python train.py --n_head=7 --head_dim=64 --activation="swiglu" --norm_eps=1e-06 --positions="rope" --attn_scale=0.125 --parallel_block=false --init_std_qkv=0.0161 --init_std_up=0.0161 --optimizer="soap_variant" --decay_fraction=0.899 --batch_tokens=262144
Each number is 500 + 50 x the weight over its row's rms, rounded and kept within 0 to 999. Layers, rows and columns count from 0. Numbers have three digits each. The size before them is the row's rms in percent of the matrix's.

# gate: layer 6 MLP gate, 1216x448, rms 0.199, rows 838-912, columns 336-391
# up: layer 6 MLP up, 1216x448, rms 0.199, rows 838-912, columns 336-391
# down: layer 6 MLP down (transposed), 1216x448, rms 0.184, rows 838-912, columns 336-391
gate838 102:604591463441598494487482470527545433517543585514515534514477511429580486586467525405511514409571484503485496526513558498607549541517513537522517554481427557508512505482
up838 103:512422529563618538468430576588563525579483537542551457476555462526477504445465481539584502469562420550474577560537538406496472559511587424547550481558464434464521561462
down838 101:541531501520649510502496523576487492503479542448513433535617454533498458488416445557485533492585460542418508431514556376502441552561454545599597543446460490466475538517
gate839 098:495501585563446459467438529396458415544476497476528559502616534569452437529434492528495465561507553504518445505554461580614574444528503497577473545480476502463518476544
up839 097:552500561582512501501555548516498631584526472468534494610511598514585408532523446567595528461506473493463523506470497489446479407495579426401481465522481519559469527456
down839 099:454462558557552486524561623443448487579483491580565556624488591466525482531490531434583516479514534441469582499503500491482498398529544502493515556487520512580453537497
gate840 104:564454551451525569503476417516550541538473469596484510550551524515465501467441529533504509467501505468490456556504466516532477503534465453513527369524505536493513499565
up840 103:398524455521497506491403532448570515427525500485532571516546484547425554581540516414471518571538545511475502516590564484474462532542542586445484443544432419427481547459
down840 102:558497517434417503430625534502498508511460501513537434542511595523575529432505496488581505463562448495452560549473526473514586498560507503449553545455489537463531463470
gate841 102:500531557512492606498473502552483459547524538588424541455471496513424437517468521483501454477476396486590534447510489412542562467552539565542537532524499473494461474458
up841 102:451494523536502500545529493503479473460496525490481512547459588478431546558502445481465485524439407512552535564445422563495456438556530376558436519568455465587562436582
down841 103:474536473459537429575584451475520571456410505452492491526490533538525544557463453432507357531510380470566530476546532471584572405526517466503476451541461473491437504529
gate842 100:503431536560457471505499463533492409532488504491456392550504393479408507474499542474584493456640422623537585459526510506510556474500482485468456506493493539497490535458
up842 093:443490477601424373421456473461538413546484535464448495541509358456419525493529514545498484510554550429495500570533418450476525541609491470482459607507586530463568497514
down842 096:478463540482528532485526538484546452500527527514524520598481492576495462525485560545495474536588572497483531409544590552631458454529431432556478546589464521432491519522
gate843 095:423532549521534426539505470447548527483455521508539539546515394426503471504541400474485538507505506500399554516541499380553560462509557551615488405506485446455434488567
up843 097:520520454528462556477534434474493514500524487516492451519502593578547479529554516449519502619557467470445438562481534482492516488485526415422561505520575573544454580478
down843 097:558479481468541439467529505467452485419533556566466493552522573510528468558482489395422524475473446505463423473452428479500505464528509483485452537588524513483543436562
gate844 102:528517442554484516551521585488501442500484464472469397454556462561530537486542536519563567473541549492512486549379465489454494505512493560476534460455435536478497483488
up844 100:583453591459463532513513503544519512505428539480460562507471476491482433566574466463554504491553431490552441539544495445493551524514462534501530513613580471508497524516
down844 099:507470506449555590504549465424557501473550437510455505524619576521515542448477634400437452507539490530525546496443497419503427423608547491423412460481542498533488469445
gate845 103:448541497481455532434496435454557516459438497468478605470479523511434540465573579542540479546442485388532460575438524422541518574525535523518536620466442451394459431505
up845 104:570491568500542451476540502468490513448521475476526535446414475498421491462460610505522486490544534519406492522513444457552478512497416565400507559537516512557523533508
down845 100:491483521463546583399592466503521483539529532473500494513441520447570554454478516501520540467408526480576563448463468459490533534451371474607478515516401478484502522581
gate846 098:475444523546534483487440599435532558551376463610497455502440579526530517496544463494536476484450491514497582437522581475492589446477445494430471475560594423451459453575
up846 101:465521480392622489542495486478420556529443422420542490568465521534413469516566577499602465573514535540467421487520529482464519539596480502487504562583519481516531508494
down846 101:461521424551568580510461467459511541585509489450553413445465515668480457499478484474537498460404554457454529448500473510503484422499543517534530468522527499441545586516
gate847 100:394433508459498534414579501571484443532417496481503528537524562517549493552507554486481413520526540514403585571534605581468472503519563473491517518447386512476566516570
up847 098:532381506505496467498462473498494585570390530413531432488555512556440450554549584476442536431426494567585470431555527461538532526506383470529451511550396484539508545500
down847 096:493509543580555433520474602502533615397552528450528498487397533523459482514450508456479454471488472408555592505529444425447476521509487500533533500480517580495479452567
gate848 102:441534462444511442481539454485532492450518413413536451586540445510481548497507446508556525446557575548523475618459468454451540550414500504487429555505486439505480461491
up848 099:553482489531511487563414426508491447520519503448539441529472443593490494467416474532580512468488532604507515543413500461443588509588525450516521555578494448445543471541
down848 109:538535542529562547538421467487487563460480461467543483542462431458544511505528527522555422525522481507402571550474490439497431539540536537438481589474493490503570513419
gate849 097:507469521404596492469608496505570407538452510481492608455505520507457501556476478486433478490526500456499511493529519403398565435445523493412572531503396468524486475569
up849 097:417459547481495457465463520485443567513466498442455559414526494401591461529492484408573524584521534565466479579567545393546478454512470492425640455584580503495535512508
down849 099:467483481562499428460504494516619501484473549462515511406442475506561512490538531524468522557419593550549484525501486440492496455520572507412567526498406436452481575529
gate850 101:425457530527556585412378442489480566526421566398538551534428447494577526471482453557481328482555572493494553469516484455513546553536547535477504529501608526571489522497
up850 098:557474530515501480560582574396542510519502502556495612484485619440440483528556564557576578546376525404502500489509557501534375474399498490527542498540433599518502582530
down850 106:557545543461576448463534593487486521413528518398465421548522523494508518443491512497536543543429552480457391398511494455614558533448544497513494564606523468452556508544
gate851 104:499473546433510494566381587502539560613486515488532530504498458451523543399529581632403521493431512554498578521512486538519472449466513507525564566460604463531476508468
up851 106:607539498465522443624559502576550530658520541475501480491429588550440647446592594534500543515451497458512589486489488470509552546490506523476453497556498525524473546406
down851 102:452495508448509473463548514454553461484586449521463507521399514599539489344480518508455492478542503467507426500419510556499539485517502555423486486470544460483517484437
gate852 098:578520478469514502524435506483472511512546440582483525559560548479448411583571463500489535549525457557456518514575428441512538467441503479418548394509530393645552478511
up852 102:526520528507492534527491472544428487461509523515412602485570438458519441478494437510575480550556451487522433476476454427420525577473586460465512482488454500626437439426
down852 102:416559435413550490474428499610434465498525540571451512491508471498487386494556463506490517608464555538545549486530425444453529511480551480464459497398540533574527491464
gate853 100:475555495528555531528562447590506543362585479521454462572505506494544463588504427538481424470580510490523548426486521454608503465462571557471480464550544500524403469464
up853 099:472454497488622540488520510571438485389410491557401539511426519541594640560436481581417598510406468578522419555527383493487544524492536474519498621507462537474584532452
down853 101:520505596419552392560352512495523571572488552426573528465510556436515579558543491406468433476601545524646579618495530475504534449536500536495596531526548508514448446461
gate854 104:481446481512539459533426558495462511484471422507515595581501486596592526467554451535556541532462536465542440560458570422410444548433514463529512563416413493515551434487
up854 098:450504481453459520543526558498572513418518536412530552475451475529489481562467499444486501497402493532409503503514510436419538645458544501443546528444498481430532486483
down854 103:487487490446527437477505468502428422504433552503507558507475468492496489417571467431453494489479472486557554495500355576468536452553509550476483461569475493431477459493
gate855 094:430560497554543494568478483501501392530495448581481576450569552527518453383477491559497471563460460493448470420551400511462531512584581572514513504544472407515524477504
up855 094:495472517479487480463537487498525585548424577535481475455536422501484496531515452485533511491568483450496650581447443489550500505469456465462610553482561508569485447461
down855 099:569443588489470505489455503561512546497533504549481449488461365457461520499535510470575503533460507474473590613478470535509534474470600472543505623496536594536593433529
gate856 099:515407492475473534490523481512442489557529412483524512384524520526542475504477538529491500495496520461548578434520531487488516519532506505463403534512474538510583456436
up856 093:577480569576483453541492526543484537571522493572482489541473595448427529456487492498489456497517516526554505512597562500578588501500491447538505513456563521483489490502
down856 096:511480528471425549484508423549474561526489507441523582508565514532501510571533550571518500559559523556489414485582482472539589508550480526445479509546542489611574539431
gate857 102:492513456557480539373401525521563415517589463472535483530456470486585575519497563411463502505545465485462503554540527534560470507445473481526582500499464554465468394478
up857 102:501549580528441558455470515447524526524581463500482458522481447487524423480493483425620521544530433440486478489528501505564472446503535584517414533469547490424431462516
down857 101:419552417559445467459392526419501374530552525524541504448560474510414537480527533530506421527464453494588555509416476533358444499541409522558492417543413468526437464487
gate858 110:476506467516497460483485501472488568498466488523530402498534439475525413451468592543509420603504543375438504547494540427500488400482476451465518546513420563559523428528
up858 111:471548569512478538458441455572550521589501504465469468498457502457477573516445457555460543440535488591538533382423443543527510535505478547624454494458488502479541558480
down858 105:489505457549475469485572478525446442511625562452365443521511458456494549485530470502567487441396561476491462486481458475550481404442483510580470551471570470604518585548
gate859 094:538549457488443440334538429526481569612544565533467498475468493505477442539529506489542481460491395438411626484445473533524565539537526559502561416467415527561466483439
up859 096:534497482481452444434571501519436536395512479514402391527482446550573513527550511491463412423425457525496522478539475570452532504547440447545571436476482503549462498465
down859 099:540505529542502480500485482444522478453568545477433406520446437511544467456503436544558471538368504534408505467552524547481481530499466511566545552424484412459480593457
gate860 100:517493551477452465603449496545516437478444513468438513498447395481499515417582427482491449491530455616422537470510409519507541512469485583558495428394424480483512426498
up860 094:523576476604573504508522567499562452465559458559518518470543528547564448459472490448515554493448601509461464517507475457526542475503506489593531508484512468478561495597
down860 097:513455404451507496472629485493536579424442569470441500553443622541534521500471435454490546478533465496525517511598499410471506407586501526621412516503494484475499491514
gate861 104:517531590458476474573407474470516452539481504695536455443540452550555449581497572429464484435537462512433495549552522511561382420530545460523539474435476534502511487562
up861 105:480517520554492479438416497485525553539435445492500484505420446482503635483548442520519569453487483481483490484500461550354498507487421521518544476413483566489493490481
down861 104:504457522445564471550520492577486460480595486480603499480515487605569529503466549389548503525506429495421534573462510510500587466441554571587393441463503501569456522527
gate862 101:492540554573365534470567481549561518485431489563518466636541511473539529536429476546528538463581496573565598448561508509497476547467455556578608483421526450466545440530
up862 097:485581454403449476584393571517479485560520514477446539501554491489483500500505502462549475450490473523550602504460412431466399522580522477400527458546620516481448446452
down862 101:510428497488473539550483462487599482432500425487463471486529562533484456467533471475572430485503502540570539570508477449480533459451375551521351479566502543526564592433
gate863 100:394486531492522523464588444599594456513488503469585465445580514517406479496504485575456519575541487423475577546495473517455455382504595515487544515511451482480551504554
up863 097:537563430419444531537408481473457469451529521526499543490504404489542581408515477399489520409521509474470441428502577540463523581479347559513444508479431555544486544510
down863 102:523502489505502527458535466540496389533616552477477431543456469598583508490463441485512534402504466493514437531543493556518575543434472526466447474506463484492463505574
gate864 092:449480493443476428515481489603499541552442523582489433440524534489521457567503454380461416512503453483543509491540515543433533455531471448519520427533471616528553504447
up864 095:603568606510536517443482491434496514472567480448511619484454431522458528368509518550567466404517558541368419494543594401556465498506531514432440501512533570505463509562
down864 092:428525516536538598488642529548599569517523453424487503563521414477493501545583498535484478621475521561445496491594536501486509478470538523390431642468495470520533448522
gate865 102:518508516492527486433469393472520560526587522439518476478472521542474461564548443508536471546395501485469518540561518448490454418470441443585431424526520504456462525496
up865 101:488498541595507499609507518532486556504411502474426493459451480481586518452499460466489453518524484433533636518407493549559520518540437506599504535459525503513516456500
down865 102:501415445489528494458453460534506457586441459453518510442509512442504551627577518483479499464570522425495487523479591512523576432498563416421468404497462541481467610594
gate866 102:437573375544471591375563585519525463572426498395450480460488499484472375487482491456485464558537483535510546485523508571504544490411501609535469462491574504512494467589
up866 096:460432504579518443554566446507459374479451548462421523441507510488582556548519541527540509492510497543427517492584408704528495445582391462509467535472455482469457526489
down866 099:560482498544490492440451554566587436517578460374484463487496412488452563468490478546487606549497508495416488549452466546500500443447496592436498423444516619513501473478
gate867 102:602479473523483542540459442572505506569501519482546536488435483454576524454521493525482478471513439555494589480439530546531439477488571484439523512584471457445378429471
up867 098:453585429517584614517537480496503538596463484471376547526500497444550510585457514451516428521561485563511464564444521536482555583476530344492473387529490495511408674404
down867 097:500507490513571452377542418519498540496579551552475505526529591471540543442444465512483421555544573570554482501524503400532562612545538544393467532476535581529541490516
gate868 105:543525452494568434566490560481427545460517497455442486522509596540508463458480431439540552458451465551417542478547535426447511393484562511510456457533404545458450464415
up868 107:471549574450582545526435518429485488556452562523519445487538531495485509564494473427439506520459433454444554476556521537465557508475527506556529412469414517446389437505
down868 105:514549514563542550520513492441531584457450524477498446516531518474524610391465421427451536594480457521628404449539455543489529501469583527412574496469456517405470453519
gate869 098:573512447523468447501474457497607372536506519596467502487471429519599422488493581532546498471468583485595546512476523551446556424531558492542466529464528545516486505453
up869 099:495489444460547567520459481483574388467487454441469376493493481508446597501505423432498491469565457484482597530468525454397476538522481489556542573492444456558489535576
down869 098:506451450509545511518458542532633422469501564499470443492592520440574500498494386467554448421555567515529409425537473404413439524530414409471487438494555534487386546425
gate870 100:535594518504499487491561459548472601534495560414505462536537496446552453560480539468510543520494488477477418467591513552460549567520467491560520502511532524527498503489
up870 101:454446533499475521476495469494564468474444488579479470531488596405454463412478530532431472440432454458496489491471515569502405469556549541483553470486479543487374474430
down870 099:555556511498534514382514498508506442512344415515561441481525443458456423532478589555494429466546523518564555449537404522502441480557430588488431510552417498508414509539
gate871 104:476497449473502495497514455590583506491539515462476522519586480536529518441507476481461444448508449472567505527459438436461506528474476507449462584463431539419505502437
up871 103:476579439481433547544471530443429429566506574423495555478548582515484558500480485601529507646544566460511442480505445559471557528517522494484560489438475466453480482477
down871 100:516478510563549453441503516495457487568497456443481543539479428557434474442554448436481407441468481482468558454516460475457480518416477504501481459450409584457478537564
gate872 103:590487470521542501509516475588579492464454577465504534456551524457513459441492525451534500520603473480501546512530477475610510494447466524458483384608489452574451474488
up872 101:565294464487509544498580449535505495489499478503496594515464434536460436428510514477557537511464460481519580534518502504492458593393466582472566505484539457482502540464
down872 100:513535517509487412501497562458440533489497543584481441540544609528476437515491495496545381528480461625493436479524384533471517534527517556486494506471475433531531452541
gate873 101:488502533429488496541513506462438418501425526645492430477410520571453496475491510497443462448512523476515521472510564504494578455519518508478545547524486542472502481500
up873 103:524544445505507437472527469557475518455473570465486556554523549429470496486530572579507467501439433469577480446483534417547414478564498476587391448468485569423437413403
down873 107:580505464459385463427590600603446535499504602478380394409601495425528513544452544515533473554513522507541433544478390469510477445579470534571444472566480569555472557473
gate874 094:454567506566487460484453488434524548399458478576538422564458456569601439499420521467442563472515616529423564497599510469500611598426468472557448500457443497501547545496
up874 093:493529487515470481437509445439512469446526485559500475504546459517464450555343515531603414476518543553529541416603545472399572556485418523536518466485579568500462490546
down874 095:547425404469454553498501536530475474465496498515573476454589492399577484498486429409492623537404499559470493538479465538606480489487444489577477603492539409506480485500
gate875 104:386551500478616440563502467528477526567486423461499428481603503502484516546491533455557456489513472664416554525462512528434495496574497542474500408441535511495536537499
up875 101:506498504501459414409522419529542528512486536564467501506534474439490438582566530525500501482516474436534488588538520534563458509497570604531487610478544446514500429433
down875 099:520481469524471446441559489547477478546468522521480481592443461427596451508514555436537457514489452477415583491512552459483533545422538505389542474453581511494546406466
gate876 108:404531481435505480470523533570490462484521655508448499581530568484516502515473531495443415474415592502562570451554492428512518457587551534524512490492471485567479549510
up876 099:468528469529466481508521490488587498453467518497411444535431443548574522497443539456554518503539458457439486496432604527442519485471537555458499576427491481434473567413
down876 097:578484526519416531463612446439540411581538571487407539502515498469527486560525514501445550486563582560544488459442507528374514511465577499459465468448470552397531494528
gate877 102:516485542536511550449442496603439527491432489463454516471467493529497545524453493483509424481507534564448513473527452522440457534453553492499554468447542540485465524549
up877 099:438544435445415449487484560545462484429578498508581433578477435493504477551433497569579507441597555467460505492485473458504590478553495568536443550445482534547481560520
down877 101:472511494501459484561416468468516549490475553535618502446507406505412384518450461597542434513505481463590490465581542483493628521524595522539610484482382452495618459562
gate878 101:495456488519580403560604571548555521516600479508483425441539537517494492518446546488522416492452453525476469589488432545516524508567518487495485465544409421460489486526
up878 100:491531477515446481525523462519555505432474595478586554487552488512558520596523439575490492338526538511576499500565495502609508576466400406469597542480479576451520577485
down878 101:491561480522419527505520555480571465413548464446553448496458391465568463406428499615504399419568474420576521507454542467500550450505618431485500428471521494533461475515
gate879 101:468441489539547509391461476506406515463478565531551462422500396425495465527542524459414447542419418491491494495548562550503477367554524549465516559571490492487502494466
up879 102:424472528490504494517536475428521509403546493495476476500581520569422531503520541485480451519524499574543573491466488470488485527548480513519532489542377462542497519483
down879 100:423544432513459463457441582596456522499496459473577498579449464489542543453522532498555523419562445461536525549526466516449560474519459504470529490508398459539549508496
gate880 104:504503529472527424479494499384538473527474418597553521518448465482490451524512534535415503462503459440456534570536469450439549543392594451533542567569534467470422515499
up880 103:455448488554468522480567497590482495457490571488480518497518558512523470446429533494496576453510413513407509436539502487500480455465579487447450420574464510502392500522
down880 099:451471496465457490434543517463513402435551573511462532512458560537572545569439540436559515493465397456412527417481471611487424476467517571496506434458535505530482545524
gate881 103:565384448507460428500505547543503438519408422504454529527501475565508507503513522497656481587538475571387492529531542529447536546482441462521457575434478546487526463468
up881 102:498519518496501486578481411544434478434531586508464552458583579538498498480461479466512491468476411538611494408458552386478476438531479545499470563545461503483567530472
down881 104:432498554422488471572484585472526441532488378546403476515518558460537565577509479488543566464490503534496470465502441539598521561536454469438492534527453568501573508457
gate882 103:536408484450485435576410475490516443534427535493471510413559567492599553448411576475552565527536537492463566512536437546531497515424491431493462590462444490573615526457
up882 102:484513590465529552448551538513480479527567380449408561469455481525399411579528470410467442546535492439552549577516607455507540567414521470521599446472542460431412545542
down882 101:539484495387470500523465582480520480537493589518467513538494503508598477484456476460576480556481542542398433515558498428388467529494613507503506488451619540552533434478
gate883 098:568493605543501500528486541475450477513398502504593511529491498521421526501452446614550457630477400444475529503514430562534557555620564470557565599438516485554441518481
up883 099:489539517456428387523517511565458441561471548455463484466560470618459474547470440551619543577510489549464540464479569496512516515508544566603609481480495502532491427510
down883 100:513511472450428456531452576427459467460502565488535513509495498553512447521518489639426520553480476487490459521471452524504585457482579442625457512429585472489493480485
gate884 096:442607512486559483545560450489545469537480509441474408599484548519464461507422457504501411476521554457515568410528621500452593545559602565428492494540468580493501501375
up884 093:516545530482511435500496541503498497482493505435534394555465435504495499517394415515523518410520529428533558435560560495468575435547563516401409524612539493468489420441
down884 097:519521448607610493556542590463562456583374383450496469447519514488508462470420536472468527512583521519553467465517627540421549519436463454522533556502451516475459458443
gate885 097:538615492486496546499430461532535551546532483524491518496523394499522479442521507462495472411493504552457498486569472526450563514411468474518505439461521535567559433466
up885 099:463546525447584511420455506449517542527587444522420497577487505517561495499513474577462440466449551432487412481491476608530551484489444574556521547491493551599427513427
down885 102:559426524528451482566496518484514487463599445497505534538513444585462537490485463445490566437474537468504577508581380427515566497542441468565590530517454510522514526484
gate886 095:489514449518580557549488483524458467650499478564477508514434529497612553398503544446455507529522467521531472532486510549405612499558477493558462482528503528401477435605
up886 097:475500423483472494533497490448520505540531488518489391407468483536486565546462538411475413515485593488468464457504543571521471486550509603529479499487497407454535531502
down886 096:528468533502550547495501486490458477478441566474516459435570458550435448442545539580479491429519537498439563480445501468558538426453451542491489482552517455394511476545
gate887 100:579522556527525542459541459525493556553465421388517512486508545485515504488425503557476553569502577488556580534595487533553452555559432601430570499535411400463583580446
up887 094:522463459409451473501580456456349472536492517492445512511472519450541444528481548417523401522542450466432438494469500519529476575410530514552538481459513641449491520586
down887 097:458458464526441409509461466508517494567498568506472567558551522472514594528540472551472517443544386503427489473475588535518428481531484530426457444541505457509486528456
gate888 101:462493474475457453514539563517527457584590469553489432500606522594480588567469521445537453507511562510458421446399550488532411497498525482481562508435465554497379528589
up888 104:400470523543588526542405478433598418512501516510485528472473562533461548538502567556488478355513598463532546469527465482465525462514436482583451445495526478521538522471
down888 104:479558507469536432578495556441449409527607445466415515583429516439469604592504462585541449613487505538512468472533494465469556461513466612547506528566500498491405603407
gate889 097:418435534508507459531453517462458449543488450576510484477514439511590421518415506517597511464562547536553504581492555550521587492511579556493504462560441604590495396498
up889 095:470483470492444469412459516509415574559460477529581559458497441498459447465442525516437550476518466519479458556471513417492490534508576568475441591528498611596570497562
down889 097:524638435500469552415516535489499531536408488524505501465417557554517532478415591558518465587364546602535528484437503505562460460539473614499388568515491545528538411478
gate890 096:430516478538502588554574599501512523523541398477522478571501529477599490506494511572422605403462511521524488527418339465473490570517556421477522568463483538495389525562
up890 099:500429470486552503481565466495524475458518645517368508519493450556502603518537485477497404455569473461540517567393529469517557493511485402573486570531501497389575510510
down890 098:486533498498501497545531532474538574528404488434575529618511528420488512561489489461500471523498501400488539462539451515525550582515564544467472535518447479583537456472
gate891 106:450572560409541558463509485456486546527452511579594398575529530462513510535421596542440491482479551526509478533483465446521488501474488486386580576451501500502514443506
up891 109:504473506483511508498488560471530388474475497450480472412456460507449507566548377508517534522584457504452457510602573578406473546462509505675521461488412532549480486479
down891 097:477514398481610531446505499462512470508494557505434478495452500544471486543571487493480516517507416513491493476521544468477490473449516586579557576543495615569419500447
gate892 102:543415479512627475566509530532513576519504537539525510511421561510579468581567513527600467457480511501540519500498444570553490530560540476539544423522445453496491537510
up892 106:509552580520402476469468491547442475455565559548618490538511458466465527505590519542451596412456490451481461555461571527417470447535445585437493530462451488426565456517
down892 102:509502506530530451479491515418510523508528496578510542456445513528568540500567549493504467528497457520482531522445578489466556532427466489448487451542548537434534481457
gate893 096:506472430484577562518505463523480445562511548552495455534501532425516515454475562580585523485498507497504609500474514446439399439461525522491565505529573392524584529541
up893 097:537571540444516507603468508452491535502587474539464465576579532506560468480578587402481554536525490514450494461511473524413538523511463489524449482295470516519516424408
down893 095:532504525543475525460551499460423514472456484511590520521557502434431502508455517477422566433448545493553527561562525510577554472495515651515421546351491482452511579508
gate894 101:410506441521450497485411519505493492431479391398523430424437449517504492603414644534572480553502558482437507571464470545546552546545544495433501468509469539470394500474
up894 102:527474433540464458528498499479491482476498519482479483498521542493580545545415500552418545508513559542438374536461553521534501476455501430521515441606480595491436498585
down894 103:487613439506433537437483430373452451491377486559564542464576554479462427466573417528501624495564517466533488496474501484469486368458497619518473587470431470518496507492
gate895 105:585479483459510512533370532528481572447563456492544445555607538494570437453498570523518493505546480490511494442481492470444495555474329568500503496574515538446508490488
up895 103:514504505478487507511404522582480596484483501465514432600540477643584465502452564464500526479492485548494504483464459496483480490494458497503459555505593478424581438491
down895 104:522465437435400522429453452405512550430485507460490424560576547440535513565448472614430524493531427452603497522480511467498529524571433532446517567408489436525542620507
gate896 101:552502407489496513499515490551578446584533498536476514412517490531474524500499499468555487481521588478490504409421534549479484530502534524533434520507527557512532459537
up896 102:496530390510462462521465526468503494555496566590507486351388519522496450494542533521535504560539541517541457495491469458429442514433576498575414508541578633508577447448
down896 097:464512529521538517520568542518511448510508479489458475478540556457526536514435496604542445540444437544471470504527545516512493512610510482566456563529503477473514566443
gate897 103:525496460464524588484486558603490576480459516538583485485446488521582447492543467495524477550503611500479548464469504483434511448499563487519550466508510531390445478561
up897 097:529482474554544505514371565480448469446410422509455532536561429376508540416435562466482452501543490476444516503599497593498472493437550494487557485551567536546526524425
down897 103:577521448564500410601576502518470533568500577515517540518471528504428465488557544500460529501549447504572484596456453585521464444508501492498525536560456570516447484494
gate898 103:460572507482499485484542494533514551566641476518443507457617524540538435532442461454531519427449525479551491549475485524519544417473415541393551482445382528428488537515
up898 101:564448531586484484620485466556565552443551538466492482566522536553440443490487528502586578499448498486461495475545560551628469542465495517465437492541444496513492447574
down898 101:468566520542491469539509560475468522546424475470473567517463456521573475497430528545499457455424514470682459456549504517576489546434583536377510550550405534529506436434
gate899 099:470657501576470475532460483595597599419464462480581424478512520436515548605565448499562535543536504512578482537512462460496499593486495505450556418530477533539488507479
up899 097:491400485462466520366481593464433545429430515525440558481454554580501475476469536561440405487500515453490590473426484505574443509518505453494452490569569472470500415488
down899 099:502492452493527586520483571504571404405492500488496504527479450595462522552479474463535433430436495406473516517426583446470507510440539543547534502553510405599490501455
gate900 104:501485516459468539509541451511496589510535414579474524433509538408488546545450573467559528562500543538525493509522448410521467439444468509532542446505523455475473440490
up900 107:465520472523529449421419460517507542488555538484532464554488500515582499574632460468478528532424456596434457457517494560464552553510506501490460548468532553549518422483
down900 102:499463522557499533511487426443481451593474469494502473553504545474472383468504476501410577454470476500526614533479385567559482546524591426509492525432556480471520564459
gate901 099:502510455470442495468417479489560543481529598457481545459532463507487502496531486534447484491570496453503488525517517510494451531537597541460553536419519505444466571571
up901 098:494434490510535574537487530525598481381573529451568417427534405524527522529491530541459409524500499448502536506513497435419507553509517513542548531531506514520469450612
down901 101:538429470456466504489618472486552472447446539532535513480582511531391493529544494501547502523447483536499579441478510490514464506555423485529446503446489469561515510460
gate902 105:471508529463539483582513527604435482514452542502452555562533475404525498503453472367561390475476470563459525516501520467539466483532464452506446509499568454577511489445
up902 102:482519446516492564573467426524436462503571519503479527636481537492499455495436530485436448465484457537511574429551429533476475519499493464522561487558497458504553453541
down902 097:488484483522533452470492487507450507533548439481499518406563458506457468472488506538506479589424518538483466509586473540572477531522502458430533463596503494555514491517
gate903 098:467527591495513444573536562528598414483469448507466545507489512497523480482401519635446422472448479436459473500502487592537500506516507494466533480562460415504487528487
up903 097:595514507579479578522421545558446493488515506521494467473444429474535399468607515488484447606504469595520516529497487441512516462523544460488495494526374434514525521408
down903 100:584460471456455537499479442426544455459533497594446497480556454539529544571489435547525530500499526470542486479477525438382513501428407557338424491463535533531436536462
gate904 099:555551496556499451523543579487430494583447411574427435470538510449485501521574447469492573527378465379580409511589464547480489493492531442520500527512459543465496472566
up904 099:528568537408458510546546512479500479518525493599494545487546406470539531482497430452490445484468505561477331512584483546635491536490451492482498471529508528505478539517
down904 098:408580415521498420564505471534487472432397531557486546527479526489601402458483490447493526502466482488599382554570595631431561450482529522533486536482427512448451561575
gate905 101:471434381460488467499408515548536472512497459600616534479503434539474493494521551455483518541450475440422513500573521612426515523490440568490428457530445505514484506631
up905 101:543576535434547668568522425401497510489524491484474496492463396521533572472512560441510585497572595459513491513602445550504512490579486498452504461431525582497548515553
down905 097:551495499489578492424471501579463437463533532543539590484502477437400496460566478585450546520487518537484503597584551510476584444428512573479468499496474591522490535537
gate906 098:606471478513610458498468417526504454490463467521487569483511509544465412506547463425470533440455517482478525477459528508538542396526577531411494617498556441510458473483
up906 101:617429485489567467478422421540470385497481596441461541496481540572522458495515481528513570420452534566444449435579564554531521453503534579433496461424576533558482494559
down906 099:542539539548566505420486579523515564447551537511473450545451464533562484458440497499458592623429426477455561532586458500441472586553523569468471461518505551411525499546
gate907 096:543564499522572554519562511499550461429415408455509535479432499419586591455520500565524480553476421504466506505391541521463515367420516494510420513418432502517501500498
up907 095:509492432503530544563606478515528430460445519399459535509402425497488552543471473548527417571485401503489500553442542498537520405527461553446430522430429473543488529525
down907 101:525475527505436504475583408475504372597499502516492461414419532519468477493541595472479374490578497539529424556543494556473554465518476470516446531507437445466532501524
gate908 110:528606492500485457523482471533464414484383438444485491486565517499482547666554440486572474563555482502516526501475469511472517476472585573486528472622547481424434407547
up908 107:468475494449503449540555441542495549427392526463496496456485428536493546345502472450518542403564529612466487463516514467572534531454492591541423493447571504436487410507
down908 105:458504431517446446492408401494489544502472487485528525468603536423491520496507494408490585458578517481435505434501446539542497550540498471479510525558614500461529599545
gate909 098:547508592514507555412531480507502508649466575474571516502483492503406458572568623488567471484529460504523419552597530453454579491506461476457597565511425445469440471452
up909 097:435481471575439506559507506562533470487496536494550492464521482530551479449542555505560510590459578456549506571528497483483576537521472623480475519493521492426437582378
down909 100:482596554427540459486480555643495506488502522489400583531518390465540498519517547602540460528546433522514513565528548543501406512539456457519472590524574522431636479392
gate910 103:582532466492478516513539497433388498428518533474565448490539582527422560510476507490518455601580572514565492451523705446538541517523521526474510423389546510460447511560
up910 104:496465508524534484474480570473532468468485480481518551560540495488530487487508453482479504508514519422465560605480487462591518520414502568454484457458517525578486601590
down910 100:493507463410449472538601488468491426490443430509435491448562563466529529478449510461483535447517492437553505583527534473533524556471509483501513529387466429474526542479
gate911 099:476490464603539466548513477581487481471419535567503543509532610516522519530569522489500450598408543493521544466435474536545463501386491461491568526495460584493680457499
up911 097:605497468520441462594481533493465498445512524615470428494456482551569478460524463594458576431540418453457495454572498441549487475484498488459435508619536509436526519472
down911 098:546533553492487491501465433508486491462542513449550452490559480584551436555443537520475557529532492527503397566467600505555560498526544517603612517546436515490480407543
gate912 106:475491519438494480582496460566615554496523482450471481583509494460377486514461519495574510505543435495431442503481565496428465487539476597458469512449531514514581596416
up912 099:546492461520472571556497490566521591529472514434474628491505531534380449486395472481408496602560497490546471498540534464525447526468450437479572545573490450486491492510
down912 102:550510493489488541495528581459581507548543478594445477435595592527476482527421459549504479409449428559471505463449453462479482518470469452534480558579491501539543559461